Each number is 200 + 30 x the weight over its row's rms, rounded and kept within 0 to 999. Layers, rows and columns count from 0. The size before them is the row's rms in percent of the matrix's.

# o: layer 3 attention output (transposed), 192x192, rms 0.0507, rows 31,63,95,127,158-159,190-191, columns 0-95
# v: layer 3 attention value, 32x192, rms 0.0431, rows 31, columns 0-95
# gate: layer 3 MLP gate, 384x192, rms 0.0583, rows 0-20, columns 0-95
# up: layer 3 MLP up, 384x192, rms 0.0582, rows 0-20, columns 0-95
# down: layer 3 MLP down (transposed), 384x192, rms 0.0585, rows 0-20, columns 0-95
o158,094,250,228,190,246,204,161,225,211,198,178,178,206,184,212,186,184,191,193,205,184,223,202,211,200,216,181,174,211,255,198,183,184,231,181,179,252,240,191,222,216,195,220,227,144,182,180,222,217,219,149,187,202,212,225,182,204,189,252,156,164,235,151,217,152,208,159,188,229,248,207,189,166,219,184,138,224,173,169,172,224,205,247,207,244,217,182,233,112,182,157,174,226,180,217,148,139
o190,116,165,170,239,240,197,218,242,189,174,239,169,165,186,193,215,218,233,200,207,144,210,228,203,187,225,194,256,209,244,164,183,219,221,195,215,195,211,209,232,184,162,152,209,241,229,253,201,196,123,180,160,226,212,149,226,270,134,219,198,233,185,229,190,199,176,198,214,196,244,190,187,201,187,220,212,153,252,190,173,158,240,173,176,193,217,194,157,234,232,199,202,197,259,246,180,217
v31,097,215,172,302,196,227,156,206,228,159,239,163,192,171,159,187,251,147,217,178,194,182,182,185,273,166,157,204,179,186,180,223,195,171,216,188,249,233,194,245,228,181,142,178,188,189,235,160,198,214,184,177,176,180,252,178,184,171,202,202,254,205,243,182,192,232,227,195,220,254,138,171,208,221,229,245,177,175,171,186,167,157,235,170,195,228,192,182,229,234,198,235,178,218,191,163,238
o31,091,143,224,213,194,228,252,152,223,159,202,269,212,219,192,196,171,194,194,213,144,189,202,161,221,158,208,188,199,171,197,225,187,163,152,201,234,227,196,250,200,213,231,165,201,208,224,213,183,152,229,161,258,226,198,217,217,240,255,234,166,219,234,193,173,186,161,187,193,184,250,226,210,177,246,199,244,181,231,168,187,198,247,217,199,193,171,194,199,213,225,241,188,182,233,209,147
o63,107,216,225,232,201,180,237,210,165,204,209,196,166,216,204,212,141,239,213,207,225,204,202,212,193,222,184,200,195,265,172,232,204,239,197,205,115,220,167,204,244,211,220,185,154,253,154,159,171,259,131,221,171,168,215,194,166,231,163,161,211,209,142,217,204,166,186,193,232,195,197,155,205,192,142,207,246,200,190,200,182,245,159,182,224,195,163,173,240,192,175,158,179,193,175,214,248
o95,101,203,185,192,182,186,190,197,167,229,208,229,257,206,213,222,201,209,194,143,200,169,198,176,193,155,175,241,215,205,216,206,214,223,245,208,260,209,176,162,196,246,214,170,208,187,196,241,186,176,192,216,203,189,233,189,212,207,232,188,263,218,156,258,218,139,244,174,214,202,212,201,203,223,223,188,210,205,230,206,244,200,269,195,159,190,220,190,233,169,217,195,267,189,222,134,192
o127,091,149,228,199,218,231,193,204,159,167,179,187,212,176,214,219,203,225,165,193,241,224,222,173,192,231,239,209,234,165,271,190,218,147,199,237,197,170,263,164,208,234,210,249,228,196,233,225,224,201,192,202,181,236,198,213,194,219,215,213,193,208,252,182,205,223,160,185,193,251,170,260,202,233,225,230,198,167,224,226,176,179,152,190,236,225,207,216,124,228,192,220,169,173,211,220,226
o159,098,211,201,186,197,188,228,235,218,223,166,223,243,227,149,234,249,174,201,188,185,258,160,188,141,208,218,183,179,193,276,215,200,193,201,171,211,204,213,215,177,206,171,247,245,178,191,197,234,191,179,218,256,181,226,167,167,148,221,238,150,171,193,192,236,197,205,221,184,161,184,239,176,145,167,199,143,229,219,221,220,201,175,143,162,221,147,239,183,269,213,237,195,226,221,224,175
o191,112,207,198,234,173,185,197,170,213,184,204,219,134,228,209,146,182,156,188,203,194,207,228,224,229,146,208,212,166,196,146,170,190,199,200,193,197,212,164,165,174,182,204,206,185,182,210,211,181,199,241,196,174,183,172,198,232,224,215,201,212,173,195,180,154,216,243,172,155,179,224,136,213,144,136,206,169,223,188,191,159,173,214,253,151,168,263,177,189,161,161,176,170,222,175,158,163
gate0,095,205,195,200,228,208,167,236,170,191,224,248,162,213,191,212,216,187,222,120,206,196,211,238,161,164,230,223,202,210,164,151,232,193,197,192,164,288,165,123,232,200,160,206,182,185,225,187,159,163,172,137,217,182,213,174,201,189,161,170,209,203,211,178,183,174,195,183,167,227,222,156,231,265,277,188,220,196,224,202,220,208,216,213,157,172,216,203,210,253,165,184,180,170,237,216,179
up0,100,227,218,191,193,208,179,183,184,193,223,215,197,211,250,207,233,157,174,173,158,199,241,222,204,165,145,204,224,140,195,233,183,200,202,174,205,153,232,168,220,229,189,168,182,215,168,211,150,211,192,267,197,208,161,206,215,250,214,131,214,264,191,207,204,152,196,181,222,190,274,169,153,192,227,169,189,176,239,183,243,206,197,186,222,221,181,225,178,259,263,201,157,232,211,222,178
down0,108,178,212,196,204,167,218,188,168,207,216,190,149,191,171,165,172,214,215,119,277,174,234,235,210,181,161,225,179,147,165,222,223,237,236,192,156,219,228,219,217,239,179,196,166,158,200,223,199,184,192,204,252,213,250,175,171,247,202,151,200,196,207,180,196,225,240,241,214,216,217,170,191,240,183,210,198,179,222,237,165,185,157,214,236,202,144,195,204,222,175,168,189,225,181,218,198
gate1,094,183,214,188,192,189,212,191,186,208,182,224,236,230,173,174,138,198,216,224,176,203,214,138,209,224,223,147,155,203,205,196,207,248,174,194,193,174,213,215,216,234,197,205,190,151,184,215,190,194,196,204,166,198,209,160,224,222,253,245,134,190,246,192,266,201,155,191,220,211,206,160,203,233,201,166,207,239,233,186,190,186,230,210,238,203,149,190,208,172,175,179,198,155,218,173,164
up1,095,194,220,198,187,213,229,152,214,200,189,212,166,175,212,241,185,201,257,207,232,218,132,229,148,211,216,176,169,200,257,225,227,208,187,191,201,213,156,219,184,213,199,165,184,227,224,219,179,226,210,153,150,213,228,230,176,130,176,156,158,176,166,172,226,194,220,168,198,222,211,221,192,137,180,183,222,165,176,238,187,220,187,244,217,225,209,213,170,209,174,246,227,170,222,127,133
down1,088,191,259,201,239,116,271,192,175,219,193,203,191,201,215,267,214,206,230,196,238,204,178,217,148,156,195,170,156,215,246,205,274,214,206,187,249,214,172,201,166,204,176,161,154,249,223,179,178,222,248,183,233,193,212,235,188,197,195,213,190,179,179,215,166,211,259,180,176,150,178,198,187,163,213,157,211,205,221,174,217,181,162,182,195,192,250,225,155,186,174,215,115,215,167,179,199
gate2,093,256,196,191,198,168,212,208,172,170,190,182,196,210,214,214,210,208,286,174,206,215,226,174,187,184,146,211,178,219,179,217,145,197,180,202,242,170,199,136,205,252,175,211,181,156,211,150,161,175,190,188,207,209,199,169,175,256,137,208,194,194,189,232,165,187,180,201,191,146,267,212,182,227,196,178,209,165,224,211,224,148,188,191,223,158,162,143,178,193,207,175,268,198,152,245,171
up2,096,220,230,197,162,180,190,249,259,206,239,185,180,184,209,179,145,220,265,195,199,225,146,214,213,145,211,194,229,190,202,184,168,194,179,216,201,188,155,201,197,226,210,149,161,165,216,236,169,274,239,198,201,138,181,237,183,221,216,227,257,210,221,211,171,194,203,239,224,142,193,223,205,177,173,232,236,160,269,257,212,219,161,219,230,166,207,205,194,261,202,212,186,186,199,273,200
down2,103,193,249,153,253,156,233,252,239,188,205,214,193,201,144,214,208,206,198,260,206,170,190,231,187,198,224,243,192,205,209,145,168,206,151,232,228,204,154,148,182,208,223,157,194,167,192,202,194,224,166,215,157,187,269,216,203,220,170,266,179,133,173,177,175,238,180,150,219,205,217,222,193,232,218,189,168,154,192,154,215,203,217,225,165,212,204,147,227,219,213,197,187,189,236,196,191
gate3,109,164,184,154,295,200,199,192,202,186,196,208,164,221,229,250,191,230,184,205,151,172,242,189,176,229,167,182,188,219,225,218,168,219,229,187,133,215,175,223,219,203,177,202,230,218,145,207,197,222,174,234,200,248,184,173,227,183,185,186,180,213,159,184,219,206,207,229,273,216,250,212,185,212,193,160,237,213,164,196,186,247,165,205,199,219,231,211,180,185,193,215,177,164,194,131,187
up3,105,212,159,197,224,212,208,213,191,203,258,201,158,175,249,202,272,156,228,245,259,226,185,208,180,166,204,188,216,197,175,171,205,140,223,117,178,219,201,220,199,173,195,195,175,201,211,213,190,191,197,272,219,197,188,248,191,211,186,195,205,165,201,183,185,175,206,184,225,190,218,202,225,221,209,189,181,181,190,181,191,192,198,205,201,196,192,196,239,207,193,210,252,208,174,187,214
down3,108,219,167,184,249,181,210,200,232,179,163,235,154,178,210,204,197,213,232,209,176,217,170,192,221,239,152,242,181,168,226,199,233,179,189,162,174,233,171,216,188,197,202,190,218,229,166,173,223,166,172,166,242,240,255,164,250,190,161,213,234,173,265,211,206,196,202,215,225,187,194,192,183,168,168,151,234,259,198,185,218,214,188,181,178,208,205,210,151,209,187,233,217,218,183,198,227
gate4,114,211,269,203,195,212,197,139,195,160,233,221,241,206,203,173,123,167,206,211,251,195,212,208,190,189,183,174,179,164,224,202,130,197,184,177,226,175,155,183,199,179,200,214,176,201,148,145,169,188,176,234,215,235,172,203,248,210,201,192,241,219,179,230,210,167,227,163,202,231,216,209,194,176,182,207,158,165,176,183,210,208,236,244,226,209,179,262,181,184,214,215,184,148,178,240,164
up4,106,175,111,216,187,162,144,233,179,221,179,175,207,209,193,261,218,246,199,193,138,239,286,195,149,164,254,183,155,192,198,253,221,196,182,208,188,188,190,215,209,182,239,212,215,190,220,214,139,192,201,217,229,189,227,266,258,207,206,208,186,165,206,228,201,234,186,214,216,227,171,210,225,209,254,199,276,154,237,179,145,193,184,197,209,207,238,173,145,154,159,159,226,223,180,190,212
down4,101,149,228,177,217,176,200,163,192,212,164,169,155,212,161,189,191,206,230,287,225,161,228,223,238,195,171,212,191,201,151,197,166,172,197,254,167,236,137,259,166,168,256,184,200,178,260,221,189,194,229,176,213,202,195,228,164,230,262,170,171,231,186,157,157,180,153,179,209,207,225,248,202,156,224,239,215,175,224,216,166,210,208,224,172,160,192,179,219,153,199,181,237,172,205,245,220
gate5,100,167,199,201,182,184,244,171,169,176,190,197,207,173,158,210,246,242,259,183,193,200,145,179,261,202,162,199,218,175,205,210,268,216,199,201,187,243,172,245,222,200,217,230,219,191,231,185,216,185,147,188,204,207,193,198,210,184,119,219,194,227,202,196,215,207,202,211,171,243,220,192,203,212,215,132,210,178,179,227,242,205,229,184,177,181,185,171,171,203,139,146,223,203,208,131,226
up5,102,183,182,158,234,160,252,184,168,210,167,151,209,187,243,215,197,182,269,210,220,219,204,192,234,166,194,219,203,206,214,180,264,243,255,146,262,254,220,230,183,247,178,192,186,162,174,171,170,182,148,204,145,196,199,177,255,243,164,156,190,184,236,193,170,187,213,264,194,204,259,210,225,217,213,156,199,194,174,228,236,213,223,171,227,235,265,180,200,215,193,180,193,216,237,262,152
down5,098,252,189,242,235,258,177,198,209,227,179,202,222,177,210,216,185,199,218,199,192,172,163,196,194,202,214,235,164,213,215,205,209,186,239,175,256,211,210,148,179,229,216,251,239,234,148,208,198,231,221,180,219,219,209,141,175,148,247,162,229,159,208,191,190,204,234,230,229,245,168,194,160,209,160,187,215,217,142,199,202,210,213,191,237,213,173,212,217,194,237,190,180,164,188,190,159
gate6,100,203,227,159,189,170,206,212,217,156,186,187,216,243,209,183,283,166,160,191,170,163,214,184,189,198,175,195,156,181,210,183,197,169,175,198,237,189,234,179,227,216,165,230,228,261,133,192,206,240,204,232,219,230,220,227,184,124,245,211,236,234,193,196,165,179,184,153,203,188,201,209,142,190,229,223,221,192,187,236,213,151,238,234,244,193,177,166,225,175,182,193,215,211,195,241,185
up6,107,242,142,208,222,174,165,194,231,195,199,162,166,228,168,200,184,192,220,160,183,204,251,213,212,204,168,232,142,150,183,183,135,222,185,171,191,167,212,224,189,212,186,234,258,217,157,218,224,247,142,222,233,165,218,213,190,233,182,184,184,223,204,212,211,192,198,129,239,168,196,179,220,201,208,202,213,211,138,197,255,217,177,216,253,200,189,218,236,217,123,200,192,195,209,178,172
down6,110,196,170,164,183,182,208,218,269,147,169,214,244,261,210,198,142,214,246,204,217,216,219,209,236,229,210,251,204,234,203,170,245,173,198,182,185,216,201,206,195,186,219,219,172,223,162,182,227,249,160,165,238,199,206,225,154,215,192,216,243,193,166,200,170,218,131,207,185,180,218,186,179,185,138,141,201,164,173,226,202,192,190,184,248,193,179,201,203,158,144,195,171,192,173,172,185
gate7,106,159,235,192,195,157,207,257,222,178,190,184,146,188,191,196,243,246,261,228,180,227,220,209,209,227,150,186,197,191,161,206,178,192,178,247,192,218,172,177,194,234,183,169,273,188,210,142,183,206,176,147,154,136,233,198,172,169,168,202,191,175,212,228,247,152,186,183,252,213,186,221,199,218,190,186,199,177,162,229,177,165,246,199,185,197,214,192,224,222,230,220,222,206,202,210,248
up7,106,207,246,289,175,229,200,246,168,200,237,200,194,216,217,230,167,212,144,195,203,216,162,213,223,263,163,225,250,243,256,190,218,208,225,170,234,213,171,222,212,160,198,211,147,221,192,186,230,237,187,242,213,161,193,198,192,192,217,152,190,185,172,234,259,207,220,178,236,197,223,191,254,174,212,231,177,216,233,215,209,212,184,233,186,190,240,164,212,232,171,233,223,194,162,180,175
down7,101,200,193,217,221,195,251,254,230,148,192,150,162,161,221,214,172,234,222,205,185,223,239,141,211,252,172,244,201,139,173,193,201,218,169,240,216,178,159,177,254,220,144,236,192,174,191,196,235,182,183,185,184,186,197,177,175,163,191,216,182,215,169,198,220,217,175,186,260,189,219,257,214,152,221,205,214,270,196,235,192,201,198,245,183,210,181,210,162,221,194,216,248,209,117,214,215
gate8,091,238,209,174,199,204,240,244,191,214,168,212,182,190,168,201,183,158,197,242,145,217,232,226,163,229,171,239,178,166,182,182,170,237,205,226,204,199,182,207,174,142,266,188,231,201,242,230,184,210,130,182,179,145,239,205,218,199,214,215,153,235,175,203,248,191,198,218,227,150,180,140,169,159,129,183,169,162,129,175,176,170,209,164,242,223,241,221,136,221,214,161,196,208,189,185,193
up8,094,195,250,195,220,171,225,184,203,134,250,241,197,194,168,185,228,183,226,187,179,206,216,170,222,153,168,207,248,209,233,191,230,179,220,225,243,198,177,168,165,213,195,175,228,204,209,246,249,189,253,153,250,189,208,174,179,180,193,226,240,111,174,222,211,205,225,183,120,178,225,180,237,156,175,209,167,171,168,216,219,192,222,225,207,194,174,262,221,244,185,224,249,219,182,188,198
down8,092,163,180,256,186,178,239,210,156,240,233,234,171,229,149,225,286,257,215,201,211,156,180,257,193,202,212,148,214,203,159,205,160,179,203,198,232,231,166,176,248,179,188,196,228,206,209,194,214,248,254,194,237,255,235,179,176,173,192,168,206,151,159,211,160,191,243,177,170,205,218,168,258,184,179,195,181,210,207,177,237,210,231,228,259,198,172,178,202,226,157,172,216,172,196,189,183
gate9,091,171,195,207,212,155,185,184,217,217,192,177,223,198,218,160,195,212,148,254,126,209,196,194,161,208,233,189,243,181,171,220,173,190,220,193,170,161,203,130,244,220,182,161,199,165,217,201,256,183,245,245,238,236,201,201,239,216,236,162,188,245,127,232,163,229,186,196,182,236,197,142,182,242,192,225,217,178,227,234,174,212,199,150,209,157,169,225,192,192,224,207,193,237,190,185,234
up9,095,244,222,174,221,182,205,194,202,201,177,165,246,248,184,191,194,173,175,188,185,190,256,215,209,265,204,277,245,180,175,147,220,206,190,190,201,158,256,211,187,219,245,192,183,185,271,225,154,219,174,205,209,152,197,235,184,199,187,200,227,221,205,224,171,166,222,206,220,175,188,200,214,187,205,238,216,197,163,214,110,183,165,180,245,187,189,217,255,234,230,224,156,275,229,212,176
down9,096,234,174,215,240,222,193,205,191,144,183,227,222,216,194,222,173,154,210,222,195,165,197,254,212,236,223,250,200,208,165,181,183,142,248,225,232,169,197,215,210,179,174,219,189,245,266,211,229,198,149,193,148,165,210,224,192,209,218,188,204,222,258,192,195,191,163,183,225,175,204,196,206,245,195,182,224,240,188,135,152,179,184,205,187,196,213,165,188,249,168,194,223,125,176,181,220
gate10,091,205,188,197,184,192,212,175,204,212,260,158,194,171,129,193,148,205,175,200,171,223,169,201,163,184,186,169,250,249,221,240,204,121,183,248,178,224,165,225,187,258,177,205,169,202,179,199,210,207,196,170,164,209,172,230,185,157,187,211,220,173,210,221,241,162,177,197,189,158,229,193,104,183,184,255,191,193,193,260,189,213,194,215,219,216,206,235,198,222,205,235,186,148,199,207,217
up10,096,194,160,189,147,232,228,243,201,239,232,169,208,171,194,137,195,240,132,258,212,214,173,258,160,201,193,226,209,245,150,200,233,152,198,158,189,214,230,196,134,192,158,199,159,155,200,174,217,214,222,198,206,223,194,210,244,164,207,190,223,212,249,202,206,159,179,216,185,221,210,217,197,202,167,170,163,179,229,181,195,185,220,244,187,212,134,215,206,226,235,226,245,164,178,183,221
down10,092,221,199,172,171,192,202,180,183,236,195,198,224,237,170,190,189,195,193,167,214,158,175,187,215,232,192,210,167,192,225,169,204,222,222,186,197,158,195,234,183,195,263,266,201,216,196,230,162,186,200,239,220,189,140,179,192,200,210,144,233,160,153,206,215,178,227,184,239,202,207,206,130,174,214,229,163,204,190,212,175,200,230,214,217,245,152,197,156,223,189,211,198,193,152,280,206
gate11,086,194,263,209,189,213,203,249,213,245,217,185,227,202,218,174,196,199,244,165,214,116,203,205,144,163,232,200,209,181,178,221,218,229,214,226,259,217,194,226,218,223,230,200,236,144,161,214,215,180,240,221,196,214,183,200,193,245,182,195,238,247,178,250,185,214,200,158,168,203,205,198,190,249,186,204,182,242,192,235,207,200,133,245,159,196,206,243,206,183,216,165,221,205,186,133,193
up11,081,147,236,196,238,167,189,216,186,200,202,201,225,214,160,157,213,191,177,191,185,179,236,253,177,204,183,270,223,227,233,224,229,226,204,200,205,198,203,264,210,203,227,204,189,213,226,164,215,212,206,273,213,167,216,140,220,221,229,175,205,195,169,125,181,227,147,118,168,189,285,200,177,219,174,173,240,226,245,209,246,221,216,157,222,236,236,199,199,185,232,235,188,181,166,217,194
down11,078,239,221,178,203,185,213,249,241,191,188,250,163,190,182,223,168,226,214,196,171,177,176,153,161,170,190,189,216,232,209,199,263,175,206,163,262,167,238,227,219,174,143,188,185,186,211,184,206,190,210,188,168,173,239,186,241,202,236,160,213,172,180,242,222,224,198,176,194,182,219,214,177,174,185,173,209,216,190,216,224,223,208,187,260,216,213,245,261,180,232,233,201,242,225,217,197
gate12,100,143,245,200,224,189,223,191,200,202,227,177,208,227,199,149,125,161,182,160,251,191,176,201,184,251,173,195,217,232,219,239,227,172,232,189,207,194,162,221,259,227,186,160,192,232,175,207,187,182,195,154,207,197,178,185,198,163,231,204,258,230,221,181,172,179,222,198,203,193,184,274,201,172,174,182,243,194,195,166,209,173,190,192,187,169,216,212,241,192,226,192,147,163,202,155,112
up12,103,210,227,217,199,219,183,179,209,227,172,179,200,156,172,198,192,139,140,254,208,201,233,210,189,259,185,219,180,159,250,258,203,191,195,224,198,193,165,202,212,229,200,196,187,235,219,183,176,174,203,117,258,181,188,170,180,194,262,178,250,206,214,181,213,201,194,201,213,185,175,176,252,220,203,160,209,167,193,218,176,224,221,219,224,218,213,216,217,202,204,207,174,184,207,156,168
down12,099,151,181,227,233,202,187,210,178,213,265,189,202,197,192,260,216,294,180,186,225,182,236,194,203,259,243,211,171,189,187,217,199,194,195,171,148,230,202,148,240,187,170,209,176,225,229,202,244,214,209,156,182,254,151,255,178,211,161,200,189,255,219,256,174,156,182,185,234,199,175,252,178,182,236,228,248,242,145,207,194,207,211,193,196,162,211,189,198,232,202,221,178,225,189,148,227
gate13,101,202,183,223,238,244,194,215,252,270,190,233,215,241,210,165,179,198,204,237,210,167,192,210,193,215,225,212,194,162,191,152,187,217,220,251,195,126,182,200,235,208,215,207,197,195,207,207,135,216,254,211,180,171,173,208,195,242,229,183,197,183,268,222,173,205,233,243,206,227,217,184,197,254,178,206,190,246,201,184,235,204,214,202,138,176,195,164,231,207,171,226,194,179,132,193,188
up13,102,223,190,214,206,231,227,221,220,239,237,230,211,155,234,181,218,196,152,232,185,233,209,261,233,230,149,217,196,225,246,177,209,215,218,188,229,239,185,211,180,210,155,199,212,143,188,198,220,217,188,192,182,184,184,209,240,200,147,224,256,197,209,244,181,212,181,250,197,167,218,191,191,225,252,233,237,212,230,188,219,245,154,229,147,195,222,183,193,214,202,180,244,210,180,248,183
down13,111,206,216,170,189,216,182,287,205,184,144,198,163,210,185,248,214,214,162,219,210,188,240,171,223,237,174,196,149,223,201,244,231,173,232,173,211,241,204,162,207,256,184,157,255,274,220,180,174,227,202,186,190,211,157,165,177,193,197,221,170,165,160,216,249,235,147,183,214,204,236,212,222,202,210,234,223,193,203,187,218,199,189,144,213,163,263,235,202,181,210,201,205,186,236,231,237
gate14,089,212,176,180,201,171,173,196,227,207,235,225,171,210,204,198,258,150,192,201,123,235,224,193,215,233,173,177,265,197,198,156,161,243,190,208,224,182,202,126,237,215,207,203,238,231,179,168,168,183,164,214,255,187,167,172,229,194,144,178,188,210,241,221,177,147,205,204,216,169,230,195,221,220,190,197,200,206,213,195,214,175,172,171,192,152,214,268,215,179,226,188,172,178,191,212,183
up14,092,207,156,260,201,202,186,230,255,193,183,173,154,166,214,209,184,226,169,189,213,249,187,251,179,229,199,184,206,224,192,187,179,214,229,201,193,177,205,183,180,184,220,201,247,164,216,203,197,199,178,161,193,173,196,235,249,205,265,237,219,238,213,207,188,208,195,195,167,172,157,170,182,227,201,266,190,193,127,230,211,173,185,158,226,208,237,199,233,184,203,157,228,182,190,207,261
down14,090,204,233,243,191,137,193,245,184,232,241,163,255,219,194,172,168,236,191,209,214,180,131,197,205,194,241,168,266,203,158,221,242,191,175,226,227,221,243,203,207,167,223,161,203,238,227,205,174,200,205,183,229,191,196,220,192,223,203,178,170,145,184,191,148,227,230,183,169,262,185,213,177,256,153,220,236,155,192,162,246,221,145,218,156,234,167,145,213,183,183,172,202,189,202,166,176
gate15,094,231,195,201,171,221,219,179,187,214,180,185,239,242,204,180,169,230,196,208,288,200,131,226,181,182,138,205,176,229,207,256,208,201,233,247,279,212,193,176,137,202,214,190,236,176,243,179,193,214,209,189,207,217,270,213,194,234,193,219,154,163,200,212,168,164,190,202,203,158,198,177,215,211,205,178,210,210,181,261,172,201,213,203,239,178,264,217,206,200,238,196,140,190,174,207,184
up15,095,235,197,172,163,222,275,270,216,267,203,234,189,203,203,198,215,211,253,198,219,252,242,222,194,234,200,152,183,168,230,183,208,213,246,184,193,165,198,189,169,218,180,200,180,171,223,196,184,123,190,195,230,232,213,217,175,226,187,179,216,154,228,164,157,181,177,185,207,222,196,158,206,163,217,163,195,204,175,127,158,180,255,230,193,236,157,261,204,191,189,206,162,198,185,195,163
down15,099,225,205,184,255,236,243,194,180,174,213,213,196,220,197,227,219,207,178,200,220,220,205,174,213,241,164,195,152,166,171,126,228,237,177,146,156,221,163,223,213,224,206,199,184,191,170,176,204,172,183,233,219,194,193,156,209,235,251,172,163,234,180,180,153,188,150,211,154,183,252,185,177,154,207,203,203,231,230,159,190,249,196,234,231,217,209,183,181,165,189,226,202,186,226,178,215
gate16,096,204,190,190,230,181,150,213,163,225,210,235,159,231,226,148,210,222,205,210,213,165,211,221,217,218,194,254,206,161,211,182,201,178,191,235,183,182,196,179,237,187,195,203,215,197,155,258,229,211,217,236,212,206,219,181,231,237,269,152,167,185,224,213,167,173,196,154,197,176,228,172,255,169,206,108,224,204,166,212,138,183,149,200,152,161,172,151,239,212,175,218,188,192,212,195,202
up16,100,237,192,181,215,216,193,193,204,180,247,215,146,232,234,202,182,187,193,198,203,224,231,231,216,227,186,149,258,187,201,229,203,163,192,103,150,159,169,182,212,185,158,202,183,208,262,220,269,157,226,188,193,204,178,216,218,219,192,205,221,216,226,171,208,280,175,185,200,176,223,194,189,243,256,215,228,185,239,176,218,186,224,202,164,205,198,185,171,211,185,190,236,186,181,183,189
down16,095,196,194,186,226,135,219,193,161,185,190,165,235,226,251,229,204,238,161,186,214,189,195,207,130,206,170,175,175,176,183,213,253,165,213,229,169,198,240,172,221,160,193,270,229,231,181,195,180,187,192,236,269,188,135,223,242,187,154,212,162,172,224,185,257,250,190,165,214,164,202,152,158,194,222,185,192,239,227,206,240,243,165,183,180,177,147,170,162,160,187,203,229,172,181,247,192
gate17,102,192,171,206,236,190,173,192,197,211,220,199,215,229,211,181,212,183,206,158,161,193,197,226,162,163,197,249,220,250,195,215,227,190,195,207,244,178,129,177,233,220,214,202,188,161,248,157,254,168,184,168,217,185,256,161,175,194,238,202,199,237,222,218,137,212,173,214,201,153,208,198,223,196,193,222,161,207,214,151,258,199,188,194,219,213,231,203,178,242,207,217,158,167,187,201,248
up17,107,157,176,238,175,232,216,226,223,226,255,158,199,183,171,201,224,197,154,140,216,171,187,193,188,234,221,248,152,252,248,171,206,224,193,202,234,207,204,205,248,251,191,170,237,200,241,173,202,197,206,260,227,208,156,231,194,232,174,227,194,126,180,196,247,215,168,191,182,213,222,193,226,202,182,216,227,144,190,219,262,183,208,241,222,196,221,267,240,225,207,143,190,263,185,234,218
down17,102,182,214,244,191,203,173,236,180,184,170,198,214,224,161,222,187,244,154,170,230,180,186,227,223,189,159,142,168,195,189,191,151,197,221,232,145,236,190,162,194,208,165,166,201,182,184,178,144,160,177,175,164,133,186,169,172,279,203,228,200,159,224,239,258,199,196,256,278,171,159,183,208,200,186,199,185,200,186,138,139,174,181,158,252,161,218,240,203,206,247,186,201,227,188,236,198
gate18,090,243,126,183,176,163,184,163,164,217,184,214,199,232,246,188,217,187,165,209,188,162,206,223,190,210,167,209,161,175,207,200,206,192,235,238,194,256,214,137,244,130,211,205,181,224,201,205,207,207,185,160,210,194,203,172,217,205,176,189,228,157,196,202,209,148,168,212,172,196,194,219,200,203,161,271,173,215,144,260,238,181,199,184,178,195,217,214,260,199,175,218,208,240,196,225,270
up18,094,174,175,152,181,162,148,203,244,233,173,206,137,200,201,174,226,124,182,218,244,141,257,180,217,177,170,205,235,210,224,154,191,146,192,170,181,200,225,192,216,255,198,163,191,129,216,223,196,176,201,189,234,238,204,154,242,173,228,218,196,165,164,129,196,194,213,230,205,181,225,169,197,203,236,269,170,177,161,262,154,197,201,196,214,238,227,205,191,239,248,178,238,221,206,172,227
down18,091,259,219,172,149,165,164,180,254,189,211,245,168,269,208,167,167,206,147,218,225,170,236,239,126,215,171,218,210,237,147,192,183,210,207,199,196,201,211,213,241,210,177,202,199,214,259,165,257,193,211,243,170,164,177,184,209,199,182,233,223,165,240,166,239,188,205,183,238,193,209,171,220,232,170,216,215,189,254,183,202,158,182,186,218,184,170,216,243,186,230,177,172,255,166,170,152
gate19,090,231,125,220,169,188,176,201,243,204,214,196,205,277,177,204,193,190,205,179,226,235,217,182,224,204,262,204,244,237,223,216,200,264,199,231,233,215,195,204,212,191,230,170,294,198,220,176,206,186,182,175,196,224,197,205,167,178,201,226,203,173,187,198,158,194,213,163,191,173,222,184,210,219,201,176,184,152,195,187,195,199,196,225,189,219,234,249,129,233,206,237,218,212,293,232,187
up19,092,233,216,211,217,240,208,227,201,230,213,251,203,186,219,143,217,187,231,169,161,163,257,236,191,167,207,213,170,247,194,283,192,162,245,232,182,205,230,197,226,167,183,198,172,189,214,213,212,212,175,227,148,161,189,228,226,178,213,200,232,255,171,197,154,209,189,198,191,229,228,237,231,211,225,240,205,225,182,198,200,211,172,178,236,240,185,181,290,185,143,214,187,215,163,164,188
down19,092,202,257,174,199,191,202,169,178,169,143,169,197,248,190,185,241,231,159,209,165,232,188,216,187,182,210,150,179,128,184,194,223,163,251,183,180,161,170,159,226,261,221,249,170,158,176,231,194,180,226,236,196,200,179,173,224,250,242,176,177,199,189,236,224,180,191,222,260,246,153,209,205,229,268,198,222,233,184,186,186,171,187,221,184,249,192,207,205,199,232,180,249,177,124,213,220
gate20,082,205,183,195,214,217,192,175,188,257,210,147,165,189,233,208,190,172,212,221,156,238,188,212,214,240,222,178,189,207,206,133,249,239,162,209,200,168,171,210,221,207,183,179,219,229,243,241,195,155,212,197,164,180,202,200,197,220,167,172,260,221,188,226,191,144,199,178,184,146,205,207,202,222,150,230,199,188,258,150,183,224,210,216,176,162,182,237,225,126,194,166,183,209,155,160,193
up20,082,154,199,174,237,182,211,261,157,211,253,197,145,181,222,238,229,167,180,168,186,163,188,182,211,164,208,187,185,220,218,222,218,218,249,222,195,172,185,215,216,137,247,195,159,231,192,143,203,234,201,214,149,188,234,162,182,239,164,217,163,233,220,221,201,178,194,207,201,201,206,141,174,204,168,209,221,243,213,228,160,229,193,206,204,215,196,208,179,218,167,173,174,226,206,190,245
down20,079,160,212,211,211,187,188,187,235,157,245,197,118,236,225,207,206,245,139,231,194,233,248,178,222,206,222,227,188,217,209,255,269,216,254,230,247,183,203,174,167,200,229,216,166,220,189,255,195,143,193,183,187,191,194,168,158,223,177,184,175,163,184,158,147,178,200,233,187,239,175,196,211,237,188,175,156,213,227,163,267,216,173,263,190,196,203,193,159,176,146,230,214,158,188,196,179